{"d_model": 224, "n_kv_head": 4, "head_dim": 64, "norm_place": "pre", "norm_eps": 1e-05, "qk_norm": true, "bias": "none", "init_std_up": 0.0344, "lr_head": 0.0169, "decay_fraction": 0.733, "batch_tokens": [32768, 65536, 98304], "doc_mask": true, "dataset": "wikipedia_en"}
Each number is 128 + 24 x the weight over its row's rms, rounded and kept within 0 to 255. Layers, rows and columns count from 0. Numbers have three digits each. The size before them is the row's rms in percent of the matrix's.

# layer 2 attention output (transposed), 256x224, rms 0.473, rows 168-191, columns 112-223
095:127157124168108131147106143145114099149136123087184138149135147099112125150141128144113121128194154139129119168120170177122107140125113129160123147098138137152130096113153139101086109167109131104116113115128153145094145136125123096114144175109138126157097144148101129139181145148142090136154121128133077154142158114140145137110138170087
106:120124147152115141136117119102098115137142140089139128103104070109105127131143096149153143099212072129085142125113110095149113139118097174139149087114104118129123121110135128115148098105163137115169137132152136156160108093129074159150099141116083149149147099119149123127088082153120114118114127152126139106144147133093133145133129137152
097:144176120173149105074088163124094144124122097163104150121126122090144155111124161156138130103135123125120131142088134126082115159085131101131095127151122146129099119132147160161177102088163086113077142100089128173092154104114097131134108181163127141109129125118120101140121148101075144143155124104143103122090116129152111102126135117129
100:124134154124127189102152151143083157154115150159148142095124144150137125124147124110111118139096149113116124092126156117113142103119116174102120121152151148115104145129101129163158144137191115146164104096111110146132152158110137131130124154150148151162131151108094124088141116111113124122123135131100127087091147110140152131126116115165
100:098103113109148132150127104077158091151141155141118148146131076143132133150134082145143138121108153175104130141092148132106162138135114117125144159086153095130159138118128181154150129153117095205146131119147147155128121148134120097164152104105124187072110112104134144119121166127186160134164116128133133135165099113113100128159137103131
099:139120181087155108166128150161164133115106116131114104119114138132100117119125143151094102132168132099129123145104137131089107142115125119160136173141127172158111132139112128133162113122105125105159117146142145123113164130142075139133114096182127142101135144124096141158124135127130117137161133106085137125143169115115157130120104097106
106:177160093123100134121155157164117097123120142152117136105120111086139128152118111107094109125113144078117140122148136123128095148146115095155123146153107120109122129085104136167114123155125131140112114119137130112128112140170154081099140152140108168164128149099160117084147156135134086115142116091124127144125066092115111159129095113127
105:126113172080124111136149125150137105109130122139117145131108091147148148140120136114138126154155123136119155197138148164143114112132143115095178110104126102114120121137130153153124170113141123112115150133120129092169152109165133070103100079086109108101131146116120123143126133116104146116146175086124121120154156139141129135115096113132
104:139112108134142098085112158102125099156145116176126104097131177091153129115134154144116105111175156146144127116157144109130099111122151158131102160123100134133121136156115104124121163116128203121099157140093127158158113151124119119117102086119148123096132141101107132081133147153131131107122109164138110103130115139123108131138098117145
106:152113109138115114110096155119121128147144090108088112131112110130124115155127076122141133131160123140080128105120123133119104095134141124132104160121137144142113121126161102129102112158136107148122163126116154115145122108128116154158130141143161159092133151142130118121125149125147141136152042102107118140153139093088091128085096098147
104:094154148126157141141126116130147105090130133153062093082139080139135117123110170186125139111152097140114107127181129129177098135127148143102108119116137103138149116103131122122112087115109122147111094121123145130104140139104087166126156091122079137105112136128132122118097100139164121123109121114161140152132115173154099164158081092104
101:131137196068145132108109147168186100132092105093148164165165135118152111132123118152078104171129142122138158078133153141149148134116133096146128123119098150089095108096160162113130129090117131094167138129135121101138106098141133140130138176126122164129142107121120106125146121133133125095131086115127208133099113157127125151127142097155
106:097124136119109184081102116147133122131140173153077173147121143158122125072196134149126153124112135095161110125099151120148144084113141124122137157169128167139100115122101196138146143118137121118126148116150147090159129143128128111132095143133096130144129143151153131108128113157133140118062129158113146155152144142137114137130150139155
105:162173099148124112106146134113097086114140126127140153106130133107110104117129134121132116161117156096153100106072124154096152146121087093082149120098137122142159127094160130087105147134154138167146121124163162163095147129183121160137135073116089109106109158161110128127162132098115130107096153123107145095133107113091126137123138144167
096:133109113126129121124123102123145111133129186138094138143120103120128099096115105081131119158094117155123150105100129131130105136137157137159156145139091168127078141110162127091175117107165174161131143148056152096139145150093121132144111136120109096090127101122131082104172149123173147152129101111126094159143141113124140115138089131126
109:118122109080140137169112136155119111109146093132110137109137124123084155137150163110090138131157119114073166150118098103108133133123115166140111145146121173105103094107156133163112109160155136155127112129085136102161137148143117109130134152112091107107096127140132107118066136195121136143111121168116094097078137127109109123138158113141
100:141126164131125105093115129105128115113139167165155106096154122160108119124139103109109113108129144138101114096125114125097156108138132089125071126122162152088123143149081120139107088144129162134108107139182127145085107137125139082141116097091119115119135098129116082127106140130124135117103061137116160104117140072171159124158134130125
093:129137124139146095137132138119096104131108131129160143122145138172086126123095129172126118173169138151100127109109124102087132159137131102111126173127148120106110101104118087162132097126115106109111106099140123127115149110154145208108083146104173150144127151123123094096158117170170156115089170130113134142128146154116129117150089110138
106:099067140151077097140147145086125173136133124136131123135146161114133141131146156118139104176123136125157139130147140118153161149116160121135143120106110110163138121136124105135127148091108101117153117132165119101132077110111121104157136146109129134163113159103169108126133098128105104140119110151103127166096164114165098153103092128154
106:113141129138115153118155139154126110170139083102152144127112126177137149090124149119109118120119130140143150097110115136114104114123107090174149104139112109107135145155105106103101105121102101196111144149106138157108136089129106120113137127133078150101145160142141105085121151182139120075106154152147123165156129133127140098122137106161
104:129149086146110133106093123193121099170157131166134106116168127120087109094124120149178124138097104123150161130152117095088096073082100115145117153114116146145164169161108100116120126120128143135155170117143089090139118097084105109131101114162156139146126134119117134126141141172141142127122148140125118149106122130133129121142089118131
096:139088143105122121133131143105125169115087091152108135201125123142114092109150093120143138113126137119125130116164108132159118172162126129149121152098114084139158128150113144093116094092180108135115119131112118137127109161118113168140144143140065116134095163124113117122139142134180154151135107156092091156149141101183116146117104146134
102:138127127137140098160081106127121086110127125132115111167132128143096135154117132156153115125096143129145103089148117114129135117100105137186088090189155169139142143126149148146085118125118140148106148169082115117100132140116159136149084166086126149114106131151114119171166104110137127110157103137133116094130128150169112140144139111143
099:165125107149181154092098121104121103143125106151114122125120117127162105142133130127093117119105116102087133110117182131098108133098129144162107138151116110164117148134166125131158163100132114152121156144089113139145102107188123144101074155138114092171113150121133129137123138138175126128125068144079166149170159142176162162142121147136
# layer 2 attention value, 256x224, rms 0.321, rows 169-191, columns 112-223
115:126108132131117136130128140106101117132121134083114144111107074120104123140135084133159124123194080150108148121116114075121109132123095155126143089121096109141127107107129130093142110111170119122183124162149140173160122090130091152104092124116077164145136107134147089136071078136114126134137121139149124107143157148109117148106129122133
108:140171110157144120075093151103104149141109110181091148137118130097165128101124156166132115112124133102124150111095151121100102131108125110123089133132125132128102124111154156169176101101187097134086130137102122155093141116114104119135116168171114133115102084114131132151131157109079129168141104136117120127091122125127104120122110111143
109:132137148143138182106170149145100161167121158141138155101142150126141127131133103100116111143094137094105137073098161103112140125119117177106125119142144149116111150131110122140160133137197120116163109089123103132137142153123136134129128146146143154147129155116084130089169113098139099142127141134090135110095146113117155154142112121151
103:108119142120146137132123127079176097154128163130138136155169096129109119167111070163123134105123169139107125148084148131101155151140106122124136154110153116138167142136129176170123115152102093200168141125148123149105127148124103076173155105125129181084097106110114145140125163107182115126151139117130142142147088102121103119153151106152
099:120100162089149082157125145137163094104126109139106118147130121134090127101134127144085100128150117114123116132100151112106119130118120121130151149108129131171133154154102150144173115161119111110152104143128155113149148122121088156126130084209134153096126130094078155151116141138100149119145122096077147132141179115129150134130097100103
112:170150075134090136120161119156120095138121122157124150109116124098138150126139125096111088113138141081102115134133138124173108145152110101151130141132106102121113118097125152168121161136134124133103113127134129121127128137163142074157144140145116169186098128111162131107140139151134105102131110097117149177099096082105110163141085113141
114:120112167084135125134160131155130126128126113137126137121101081148157123148115128111139113180144120140108164180122166172142134138136137125094168121092133110118131114150127140182119155123131124119120168140120116079161159120156130084155105066073115114098130137110118126146128131110136140110152159077141139143146145140141136116126086135122
110:126122097128119107082107132113128114162138143158133108071108163110133125135152147138103114118156159140145122110174117114141092123139160168124106134116118109111133108166125101134141153115122182125125170102097132150166152139122132119118105070109124116094145131117107120068121154167151115111120125147167120075115116141121105167134099107124
108:153110120136129136112095137109137143142147118116082111158133116134132136154126067111151098130151123123076133112129121154109114094136144114141120160123149151137114141117142110140100130132130132159137147116142139117149109121135110154140131126148153152089128151133117116115137138124131122150143034091134150138167125109110082120087110106155
110:122144153142133143134085148132139121087104157157087101035130112148131124122125153168125153117146101126145107127173138150180105132117137125101124101120131113095158124110115120142117118128111128155131094116128145135103110152072095169112144106138071151127128145125126127141093127128140101135105106117157115146125135144166108150155085121114
108:121139187094149126106097113169190094125101112089108176162167129135165122133130120168089112177142106126134149087149151128182147133119130100155132137126122134107101114108155161103128147093112121084169140135124122108122113114144167176154138163113140156126133103131120091118142089147114135085129114125116208130101115161122104152133147109142
109:114137134110124147055118125139130137133144139157102208145126133151107108080192134143110189087124124099150115135100139111136139090142154119137126130171131163128118112138096175134143119120150120100111157094152120112129114108136100105130081118116112141166128152152145146093151120162129131113067105173118118142154136165153116127138135133128
111:163160090129106099093105110108117091115144123132137158096129121118086112124119158136129150153135155108147090096063114143098151139120078109079129125092129114132143139101139124082122133102160141160161113112167154176098160142193115180142098103122087128092114130145110134137169142107127125122122131117107133108136108121100127130117137152171
103:126129112128145111114138054125121098126145170096123132131119137126091101085116138083122159162128139164114135126116136124127123122138164114174140147138092175137096107138151109100133109106149162117137163125059147105117169138076127137135127138131120121109119082138124118121177145115161166149110122074117093155112136099115155111107107121146
113:131133119089155107159127131157159138089128086141102114114139121122114156126133187101082121137175104115080159139132092122108135127133129168093113155145108154091086110110166142137120101124155149149131109110104130118137130139158127097121136152103081125103099114136126109114079130169119149141104130133107092104078155122091122122128151118140
107:108126140117125130087125153128150115136155185172159120096140122160131116115137107115131100123120138146094123074108106084103160116124140081132098152119138159095111166140106120136113110132117148157094087150188133148067120131162153097138126072095104106121130079119117104111120142128129158115107047134127173119121165094137166138149135141100
101:136141132157147103123131117098109101097113137147169144151159137176111119133083143184130142147164153132128142096135109121096142121132124111094124166114137137113130087117117104141117081101136124144115118087147120139109126113135120171117105154149166143139138168123145085079145115145157149131078153149134112138137126139124106117146062098160
115:112091128130094107155151121104146157135118142132124113130154147108164116149133152126142101211118133122149141116154134119159178108115194114124143133110125107161126103140118096135146147106108120121156109150162129125126104106121115090131132133114132129153105143085182101128140092148096130144117116147100145158105150139184102142117085113141
117:091129130137113144128167138158137107208125096095138130125113141144140143077141112108104108122130125125134173090107117127099106119134114102179132110099140096117145125119100108118105109128104104189132152147109141160109143092130113128121148116139082133119133138126139106098129154168133134083104148148143152163150127142132134103137134107164
111:107135092142120135115117124189113100156150106142141088104175135107098113112110124163174114125121110115169142149150116115091096083071108109130131145124106137140155168165109088122146107098120116146139147128141101103146121083085097098133099114182141136147125152128116138129144144182144136123148151132143122150113122112134154118140106124133
101:140096122109113123137131101146140167137096114130126126189128136160095105116164116106162128118127127116104101115145107133137126154137126128136134155142103092147151128149068141078081137074151093119101127138126106124125116168124141165139144122120047152127102145131104127137132158156144173116145121131071107159157134108184121126083129157126
114:140099121130140079143108125125150089114116122154113107170113138131097127126127097131142141136090137145135097093153127110138120125098115141195099110199160146135117135121154132127080124114123140139105153155085117115117138128127159126133086182084115169125110127168115115152174110101156138117143097149120115141128130122154103139166114119139
105:164107097157176140111085097137128089137120121133136107117126146126119135129158137147090150126106121125080146131114155128111100120075145126170119132150143098169104110136141141149149186108099104146123181135092130159130116125187146133087088163155109096178137153133127113155125169132153146110139086123065174135149146134176174156129119143155
# layer 2 attention query, 256x224, rms 0.306, rows 192-230, columns 112-223
052:085148126138103150144140173141104158145149114137151093120120168110143110140163127118098146136131129103109122131084146118133135106122085110123077123174124076135116115100108057121109122119113143143107128145139138102147087113137158138155139094115144106161187107146123115113104145115151131108117155187145126152135126134125106141140142098134
054:170165130119136133130108111091130096139182147135122123124134139141153162095133148081110130166150091109106109144106145123115130125074105122099094154128126089171207157105140138117143120132107110089136171158117151132155142117117139123092167162104133135108131158132095157153121130144155139123096105104116139145138139114140098135111162109143
051:118091097070133161126129079141204156125131099134153082148125105114144168114108095161139164144148111100132203101146152176108110106126109154150156128096155122115126132142160136135147139147129148133106154148163103166140146102176131100099141104142162108158160160100098155121185145081151099118126107162135140119126138151144128107140144128113
054:114151100131128134115117122130143132144163143138138130121131109119137158118134103101128117135125143122118104121132154158139147161136130142099130165095136101162127111096141120113088121132107126137174132114117137148096127102096155123115198137130099118107116150105155088164130128203081076126124113106150130149136106121148125093174158130135
056:102091106138102113144141160095146132114166143115155157122150140149118099149124154150143133129125109142146165172120119120172122163118158145139129139100141095117117135119087131123144152118139118134113151156150115126159167111077111185134126093099124157072144135142135099108126116122149116170099123112147127135118065130168132119145142150123
052:121131111096107103133115154172124147116142072141119148170127155123120118102137133109075162139138148104150108138136098090122157119102130104144146105113157144105139144168148108128108119154169123142100170177110131124102088164105115139124159092133099139120139099150142130128122122104152085155112104138188078109070110103108107162156073128122
052:149158103123118121127141128164164121104134105122117157143081171101115131139119116140158102128140123126138133099156116105137108120106172103123141100129125155167143167115154117128093074194105138126122090110114102099112125151106119108133143135155111115126088090140121088150109168103128059156113134143152124115133127134149113134119084150070
065:089149142150148139143120113106134116175102149130113166109102137111094116123131115125127104093112123144167117124128122072090114125116129193163159113165117105148118098113131134150110116158114124104082177152104141120127168137169100090145141133111125124138174149106091145149106129140160141112138125091133129171169142096153102166121130101136
056:110147142124137144153146079149162157117133144119098108111141115138105073162186155129114139084123149117167141128133102116130185115124112130147178095154122138161119131110103149129117144164137128132133144156109113107113157109104136133107106127111135123086075180117121131164160152127155196161127134133139105146159112154126100129093125151109
053:141125119109134130130138115108147119119130130145123125129125120135144149120152139133161115157125135154078144154140145169151135128144126085087122142108145107082117156136144124106119097094144147166163115133096105131141146152099109180074125119163152163177141128165181147053129122120122135123095133111086159071129120086132126131175170121154
061:131131131097149133152135132107145101158107134119099108129162110146097145135102171126126071120154113121123049142166161159142072139147133075137144098085124116106099148111151172115140124106130088139147133121148143163122133067106144172133129101132119118118148096158108132101126136134172148147092132091114154093163129150101114145142143127090
066:121155138160137144140126113115082139131115126152115145126149151072126170151139092124085120140118090127132086140152125129109124085149141113170152120115083119115149148078157162155103138178114114142174160137155119112095152116139099086131139124136104121121141113084107102144111145135127128157109118099161067159116125121181171151103123119118
067:133120149169133123140116156131147082120104106112106113171096130124135121121157152108145100120114143102101110126140166137116141172153111085070112145130149089105113120116136101068129130099093085122123096141108087118155113130135151108121111108158119120105133150151109051102130099101138103107141121137115113110113134131103159075154107116105
072:136105146086143130129150111134123130143127147110112124086125137117104092104174109144134153166116084171154067165138146143125137108108137160167148108131087113127139110146114200111140164168129118151150162113136181119111170081119128142165126142158134125151111128120114125156101156173086155125149127096138147144128159127148123095126120115169
067:109161138106104125164129142121116135109095132091105137093152139112115138193158145085093127077106140101135130129183101111112102127132147124122117139206141094093123128112175149126127120139160125103158087145126130110113121128141111100121142118152130132115168165149120119122135144110115059119128108151131161131121096127146101153132174088071
070:130132151114116126125096181150132111142098138102154135144178148142091138154115102135140137067106136152159143122142136126121095103159135145144126146115111180093083148138127173131166082118156137119124141138140130148119123129115084121119105122120110163130146135114111134185146084093125117111133101142116074117124134132160121108087156137111
052:144094097129157132101138127110100119120148160125125195069157135126122148110147161094138123132129187135125102169129099140134093112162099092150132124148134106139170136126107134138132122119073148119088110081071120110123143149144124099106105138124115151084123143107170163074128100141122156086097136133104116139128145114153098139152104150106
049:169132171116152126088114116140141146138102151122117156110161147080144142164118110128164147121122122104135129114174165136157104126133111161084102105109115142148125104117112140131134123140124163171153119161112163120126120102134138111142109081124162137062140116129142150097121094141108096113173107118121157070112124087129116101099105148128
048:122139122124128103120109126102131139148128096135095157124138131148120134124134115116153103144135160159118130111150167104145118114101162108127158151130155141132115111145113133135174102112102173114170126091138128174139132183115107145090114125131168130127176166077134160139139110141085142089173151118112118130112135106181101095138107144135
057:087116135142132131133102162088164174157121161121140137169122113112153123149126112089165107142165152112096137124158126119097103103119122128133155105124104148170149132112089116098147126174132114117094123154154109174088107121144158127144103103172152145130150113146133131109151096168173160145135153141123125129098099134150074095152132135114
053:141119083133141116137114126141117119094127120090103161146155162206136172129116142149203164120180107118101140098122137129157163132119152134125159152068134109149077152145144073093119093112141104157129078186128103127160159139142106122095163138143125146124130165135153109117120137105138086102137136161128126125103147130070132116128115127122
053:116135140123079132113141065100130133157090138094128138099076144087124091128124156118139149120152111137148160143130138100113127153135152153117113105163146150157152118141072125194110174140129166129105144130083157114104137102158146118123103129159107117134146143132075158125183150105142157132119130105165127089154112108142104139121101164129
056:127112144154096106106137094138122133157121125147127094139093160107126133152130105157108098104067141122153126140137125118099115146143168117111113129134136183158174111139141174165093112136101179130136173091148124121156105140170105089130124105156106101119163096070123128183163160163136167115132134090105087132149103155089119124137095111127
052:139147115142146146102115149094119075106136142146114105118157110112085155143118150122150113148114096151120148160147093163144144111130099161129157162120151124114076090152082135090127090119140114124188113149074132127142136113138120119107103124103130171070159169145093150087126102149130144168144139111138137130114127168137110140128159082120
068:134090135147130139085168093134135120070124111151124138131121116097158157142116138150150151139142099131072124126116178191126136125111089124070136164121116086135113107135117091087149115063141128131148112179080122112140137134080156145106118143118141143109132178134148093108104100117131100143135134146094124083110097129117181122168149156140
072:166124114134149134146127142117118118135096168144142101141171100155104127132119115123191140147110167124098146145152102153099107116156121146110108133104183119086112151151138109076155112077124104160123108155093123111108083143141125156112114112097141169094137140132107076090127100131151087101104136166099163086086089136091130136130146177101
061:099171151146110126152093145144134101127139123097120110174099165107102109132118092146127154085122148136170124170142138129098120099136102155134070138113090119110130137125097150125142123194093154148145133077135104165113150155152089106133134142144123137169157126131126168126111142132130140147125134076124140150118156067162095133160125087115
062:117131114107108114161110134122119092131120164102095079129101110136120148144123108154160111128122136120155097177118165154088091092132115097111119121150147105087166067156114122109176108108127177150119122188137104130158175130091130130171133112098133114119152130149143141129129108105162133103121116135157129081116116123098148111135146156139
069:123107117129124145153109101109132133153132122164135120096113100124144140098127129116168086116108119135098125153131174135135129113154087143075142151105170081109117121153154120091110129136149096158125133133083153127180118148142148156129140138131179162124138179168142135067129096117124128107094141128121157089085117135116119086153175134145
066:106125133143131102147104107103108120115104120150141084109097106130133061125141135136097165129112109110173136098148118129093144139117089137127094162128101144169158122182142122122122165090124104176082181148166127154108159126116101111190148139153161127111124122114118133142124102115090135091101122108117132135151136138097079122096145098098
072:140133153111121100135123118150125137143168091110130095114110140078155161108144108096101107118144164151151123099113149148117090112094137162128161106125113128120156086110150071108109101162166104158109119132095111151122102105126127107161164116108113119141143127098098145152167142085169144109152085110140119091106146148115141115174073144142
071:143103145120121122122154248101153090115143158116115116111141132126056149148122170107149140127104138144123154138162131168094113147138134137141150142141106120097137143094142107103182120115107122128102115169101123137148121157124119153130082082119106222140135126123096106120141135101108101135129138151138124128145135149148119121148140132107
123:156075123144127115126147136160085129107152086159095133132139139048154183096107120162173157163140121167162085146144108166125134133146111126110120094103101133124152147132168184114131093137101113167165133130115150107115127129153166117152143117147125151132143135132121149141121132088144112177099088121154125122131114141123112125151132125118
125:098117152126105162088109115117099172100117138116160186129146100094083113136121096164129165146088135163157114110154139134124109162120175133119136139147069098114110133151139106128174103094161129162105114106146157139136111134087088114125117102131149181133113106133158161106167106117132106083134133113102113131124146088143094141107120105118
123:101177132130176092126091161186100126126085119133078145144109139111090122096111147105129152050114147130139133117131130122149082102121127096127119152126150152139086108141154150109114110125115129100137122166134124121099095160114121132151120081094117117103107143128127134134109131090143102095115140143132132115136115126113140130126183099138
122:133183176128135099142132147116159169166118144142102126109102141113164132160142144142147126094133092125112144107160116179119118111117122097149129156144155120095106128131133147110150140141170185123146096142108119112146117142167146146140114120117103140165148114096141137088148191125169100109147145122149132152117140135186087133170132122108
134:114139129141143098113109123108099110103112145125114137081105124151146136137149135133132117119131105118107150112129133091122128136091136151120106130130114122131119140091149146078122115144155124147195140128121097154151125157143066126094118128155148138154126161120102105110149131137073170130135104123083169177089114166130113112141148098137
131:113141137134103183140148151165125159128129089108126128131107169120105166107159116062121097106129087126090140124152132106136092145199165127102130100109096121151107133082131121117105117142135160108112119095113147151097122108092133125107144134145108140152149126126104154125126140107117191108107127144125136103145182114127121136120172151089
125:166109112085088125108120144142110122138134128120138140144077141104108159127099150103163133164171155087132121148127117138109160148135154165142141142136153116133179133143134184138128086160163111118127095135111098109153104173141148156133099062136114106130151118148121119115161142081173135097142163127128156142056131115156120096155097187122
# layer 2 attention key, 256x224, rms 0.339, rows 192-230, columns 112-223
045:134161090163135145112132128139107141084100133149105151136195143119138177135158105133132124120141108138107128116123133101109157125123109127098119138158097104139129117137111138129128136103137164125125160129072126115120142152119135101126186138146134132138103090151105119093123130100080158120183126154146125154137163116130112155085108145162
049:116155091136109134108147121119155152156104130120127135135115126153168138124096158143112113133157111101123144128110147170098137097107110121136136146128128113133119136110126160175135154129171130111125164167124144115103110109108127125156180098138140094117124091134118142100113128115114162118111106140127175140186129117147075138131134068136
047:133135116111136136129111145110123132083079111151052107113121118162121095108118146115095159104143135106108105115105165189124128090127149112116074116114106140161109092118162121113182176112122127135141126125113082135137151099166113142148132134109128102125151088114155102137125107110134157153096095078175107145130124127119113162099130096119
048:140121135110109130118084115123146094132154176078083139137116105103162095102148166109147113161112124113114165146106132113161154141128112126143141142154111139098175110117100118133114113120111116151106107084146148150119147144184160169125096123128151107148087131163173125153104097124152088148099119125136130129086149146124086126127109116122
046:129097102099142117143132127115108148160149101128153116176131131153107119090073151142156149130176171138131130138139122152109121112106145124114151079128107140143114087139138085129166132105127159123140125143093147167122151101116160143164075139164087160079125140150159116091153135164160194124122137110112115092114173120165145140123112112155
052:096160208107122113115106161120141106137163124147134152127128114110186159115167105159105110149110090131105131154119116114101140133111131127136091123134151141111111133108151166133128146135101134098194145098111136112165101143116148186079164126095146097122091132137135097137150141143137134130089109127144124154115102149090155112166122153139
049:117097163130139123143119185161144101134150129120139143101142130116120133118160150138101120148151139161129116147094120130145121150122159137149153133197130164147126128097157139131110120189147117140138103167137119096108166146115146116078159118103169115134112105132108153132094105139141130153129136150132138154090092158087157152129134135137
051:127119078115136197095113126169109075112117126129119105130136116157106097131123083111119130107154133122138113127135093107098098125118106138091159144095132104118103176113125189113126119145157111129118118140094133168102111188169147098110118151142121108132101161116138117099131141136124149133106137127080153171088134132137114143134078104128
055:138150093101108091128130112130133198165117147131127086133143139156141085109144130146152165073141122129142147146144177108072124133107136120068146154092148113116152130119105161136086107082135128122171109129109139137149119105116141151142132146159158165099117137118143112101147107144127180127091133135089127114153127109139122160120148133145
064:127111118119124122146148065107118160102088088145151111116161123111114131129077124151143100106104122167097135163179119160155125138140114159113089142066129121141111132120095097114142133108132182147124107092092159148140099124122149132148099153122121161134122134164156101123148089125114145108094118138120182099132138112140114095132164145123
058:095116140115161100168090138127132100159126120132155122131120158142140153117143128103116134169139125163136111146143148151101119130133143094096138135135118116120123136161109151165137131113147139128123189102114135138102116138166101083110146154128158128124125138125137152097157092111109115131133102129085129141133126119163104154137095122108
054:099101195106095149164139066105184144149085106137129123107135118158133133118115159152152129149156121162101120164165121152148113107143104130115139137164141176108158121145092100122161149131115135158112128148161092144162074124127156111147080116118144120135124180122164140128132105143151150128152152151099143149150111107135111067139129128159
060:162135114125133112109147075152146131115154086094103133085134093103095116148113133085153154162095136152111139157131121115114103128134108122110110135113157139135139156142122131148108138119143122157129132131127125158124152152113145144142120143138169122125105109145127123075122158120150153109096144168123125131144107092132101148125124130114
065:135108138142150118161129152129167124116083136152139109132128126081142163134088130145152113156114153191125107113177140132113151098139123144100144129128115100093120134122098135120145116137122129142144113116105104125132143123122152134109130156144135137104146126095161113154110131081133111161107164110114111130149117103170151074173137131186
058:114128098120149150130111095135118131139119124104120126133159081102117141159107095132130126113158136093135108076115131098122138129152074123150136111122109157187093141149164099129081141140104131135104116125181137146130175128142149129101142144129125117140123104076168079130103127111121095107179169130109103135169185125093103140082144121114
051:162144110124164137141126111077133090150163122130103100166102112134116088094167116120157131079137143140116182145136112092141152109118115127063131134103142082095151124138135153157120128148167127106138196150099159136168147130147156144170154155162114113161147111139072169110083141118131147140126114087125105117166150114120128145119121129123
046:085115132134106142113153116150081126127132117134133149095119112151119115149102115142142136139109093143140139103158100203095118132108148138111168139146134120160114144092105120091136128160174086162104115136145120154138154121138113142153106145143115138118139116097177051143139089108166178145140160141134142203123099165150118145155136147129
039:142089134149164140145145137100186119159129133104121088144104117142153056140121130132119133137116097118143170141101123121122115109133092105150163163170173111121180109100126119127149095139094131149129136151135145145107113068139117127146093155103137140114123126080111153145110146146146108161137105173126102141146100126101106117165127173090
045:139166143154147113158145126065103116127105161094110161134127142125106106106151121128137120123127094082089103146131129079117131082126094144123137141120134130132143126144128129149124177120146138117159128158112148126131152116171138176086134188146113118106130147134129127099072133104131127099124120115120104111119105134157123151098104125082
047:126100130095103113139115133125141098080144100091178144088083145108125138102121131100161118179101143130153162116124152148150115106127165122124115150102132142112102079127147123113122132116131116118143114146127114143119138099158150132135099097092127089148115105097113118179116130139142165119102152110138123104110103114105133166149169143142
042:150094130119109095142161098123116135180125150109139123103131135154132138158105166104101121157087086116115128126113115150127078109107143177166107104132163134103123113102174128124085124128156136121095134110176167119133153050117115113072100118151175108110138145145108130130172132154142095112140095145122144141154121109124107120147182129130
048:128109154091123125112098150145119115087151078167115132114072147125132112144117119135125139134136154088145110142113126136065117155105126105141143117147083128103135152098100104166158145144094093102141148141075139098128126147169154117088160136135119133126119116126169165090162137117142098141146147118167136122160132180137138108095077174105
043:108125182132125138133137133153137052120155082137129115112133157125157168132168106158154123105126107183131129132118152141047139125110123178120139112143132119160126119107141134126122141116102163125154134133118113079115157151132111103126134122141119101148119138138124131141073090127130137138120135168169114153124135122084138107075101133146
046:145139100119145104111134082154150156113106126155106112096152138143121121148063126122133101091120146145080134139114142138151147129148129132112153130128127092131118134122109112161102102081112152101171118140085098138127152160160144113092102131097149166096103150159128059115121111103131113137115135152108126132125064142140134110078123134105
051:156181084126164136101123133150124129167132137137124128142128110155116122096099157119160114097158103164168159125138129130119108129109106126067113145114111113144114138126165132123143113090148125137129103128125129119125150125080114153173087134144206127143122093163185132089096163110096144123119136174111159155155133120122116108089166127136
050:108138099105149161145134171116153124141087147147101081142153111122131127118103153174151100117122136155160116130151120128077087131125124146141147156094129121146116150123122102084164134122108127173114143119107158117148167146134154126120079126124127187185126109153130129104148120116117150172106172129097120109124112124130058128129174177172
063:130111114136161138158125165108110138116149103148123134152098137132147111098190107096145169112141168133173118118103137142120137132138099098114137106188157156193127132158147113128145145143121150166141182152139113125087142150109097117100141172148105121148120140155098105129140089113103162120168132145091090172106136132081186159122128131105
060:172122123171073094104144091102139178107143132151170135081130119121148096108172117098098168118102108138094147151132135100084148165128121141146129111157153146119155094128150094113122114140117098162121138175124103168153099143095145153166109167128157139132150121138079133143114144141142161131131120102110105136129144100110098163126123109158
070:148124120162124161125134179190148120072138124107082168143134155119142122112150128115142147113145153102145137121130114139152123121115104151103154131164124151106120121150123126099117179137103137092153147095147085153099135117146099081151127156135082096093141098097114150142112165170138152127184144107136108140111148127147147171131138129072
062:115135112150151168101102180125153138134102147163115121148110109068160149117130167147134088130166095131146135077119112123139124153147118161112140130151143141159123149089156162128147126141123155160134117122105114124118147143141175121084160107136148146104105128160198099107136167100097081163135092124146089112068154108134064088159134145108
058:124139106152104132142147099133119147098128083136131152112120127098135113176124126126136151087108160097088106143125141130130121123153108115155090096149126152123170066114114138136151145115114127106085143171157156133121097098144128135118130094100121113145107146146105096078107152139129106116144105144162080159153107080102111127086135136118
063:141087148121104100167100120127116094139137154119129158113090115129128090113173122107125176131135167115155138152099170125120164107119145120102144120110126064119091127139111160136078094119091131139167149142141109099082113113152131115150103095086118105113124158114097112124116156154149155129115131089107135143124096098149188143059111136052
133:156086127140139129137156123156091129099155090153098131136145129055168174088110118163183146152152116172165088145141115181120135132139122129105105090106114112131141149128170170101136104132087117154163122116108146093109124130150162116159135128144143141135150144134118152132122125101159130177103086108157113130131103138137110125155125125115
130:095107144118100163108122125114105173101105138119158181137140112097089123133118091168121166141089141166152112119151140134122113149109178143114137139143070095103109149147141109138167119075165124154102123098147153149141120120100090108147114095141141183148108098130140155112156097120128120077134139105095114145122142091142092141108130105141
120:108167127139177108118100139196094119123080124137077152123117136105096130084104149109107153063126134133137126112126136096138085087119134103118127141123149141135081110141143155097108119117106123104146111171126123108112101156116116132157129078090118105118100138125116145142098147088134098108115129145150133113118114133117129132122178100135
123:109174177117142090135130127101158174150122145134104115119101146109164138161146142145149123086125088137107148108157102162128127107116114089166122161151172131099104124126133151110158141138161173130160097133111111116135115138177141134143115127104128119164149114088141128107134179114175111119150147112145142152118142146191082133169123131110
134:106127132140136118116120126103115103093112143126115152093118114145154144129142129135121109124132102128109138099132145091122131131105146141126104116106127109126125125094157150090120130155152131144185139134112106153159127143130059128096127130158158140161120158116074109114159132114087174126137094125092163163094114163121115104153145109124
136:127151127157102186139138150155134163118133094112120145121115181125102148119149118069118102099131113126087142118143137102138102155191153122093120083130104118155111129101122124132110122146136156089108122081123139150079111123088131127106160126158112139148148116135118156122132140101107185097108123134144145101135173104123126120115175155086
133:171115131086088127111120148144112127149134134123140148141078142098110160124085138110162126174173150090137123145137107137115162138149145157148136125158167125145176123160134187145121093172167119125115111127116108113147115181151143154135102072144121122139150099145109119104174142082175141098148168127121153150054139130144128078144098182119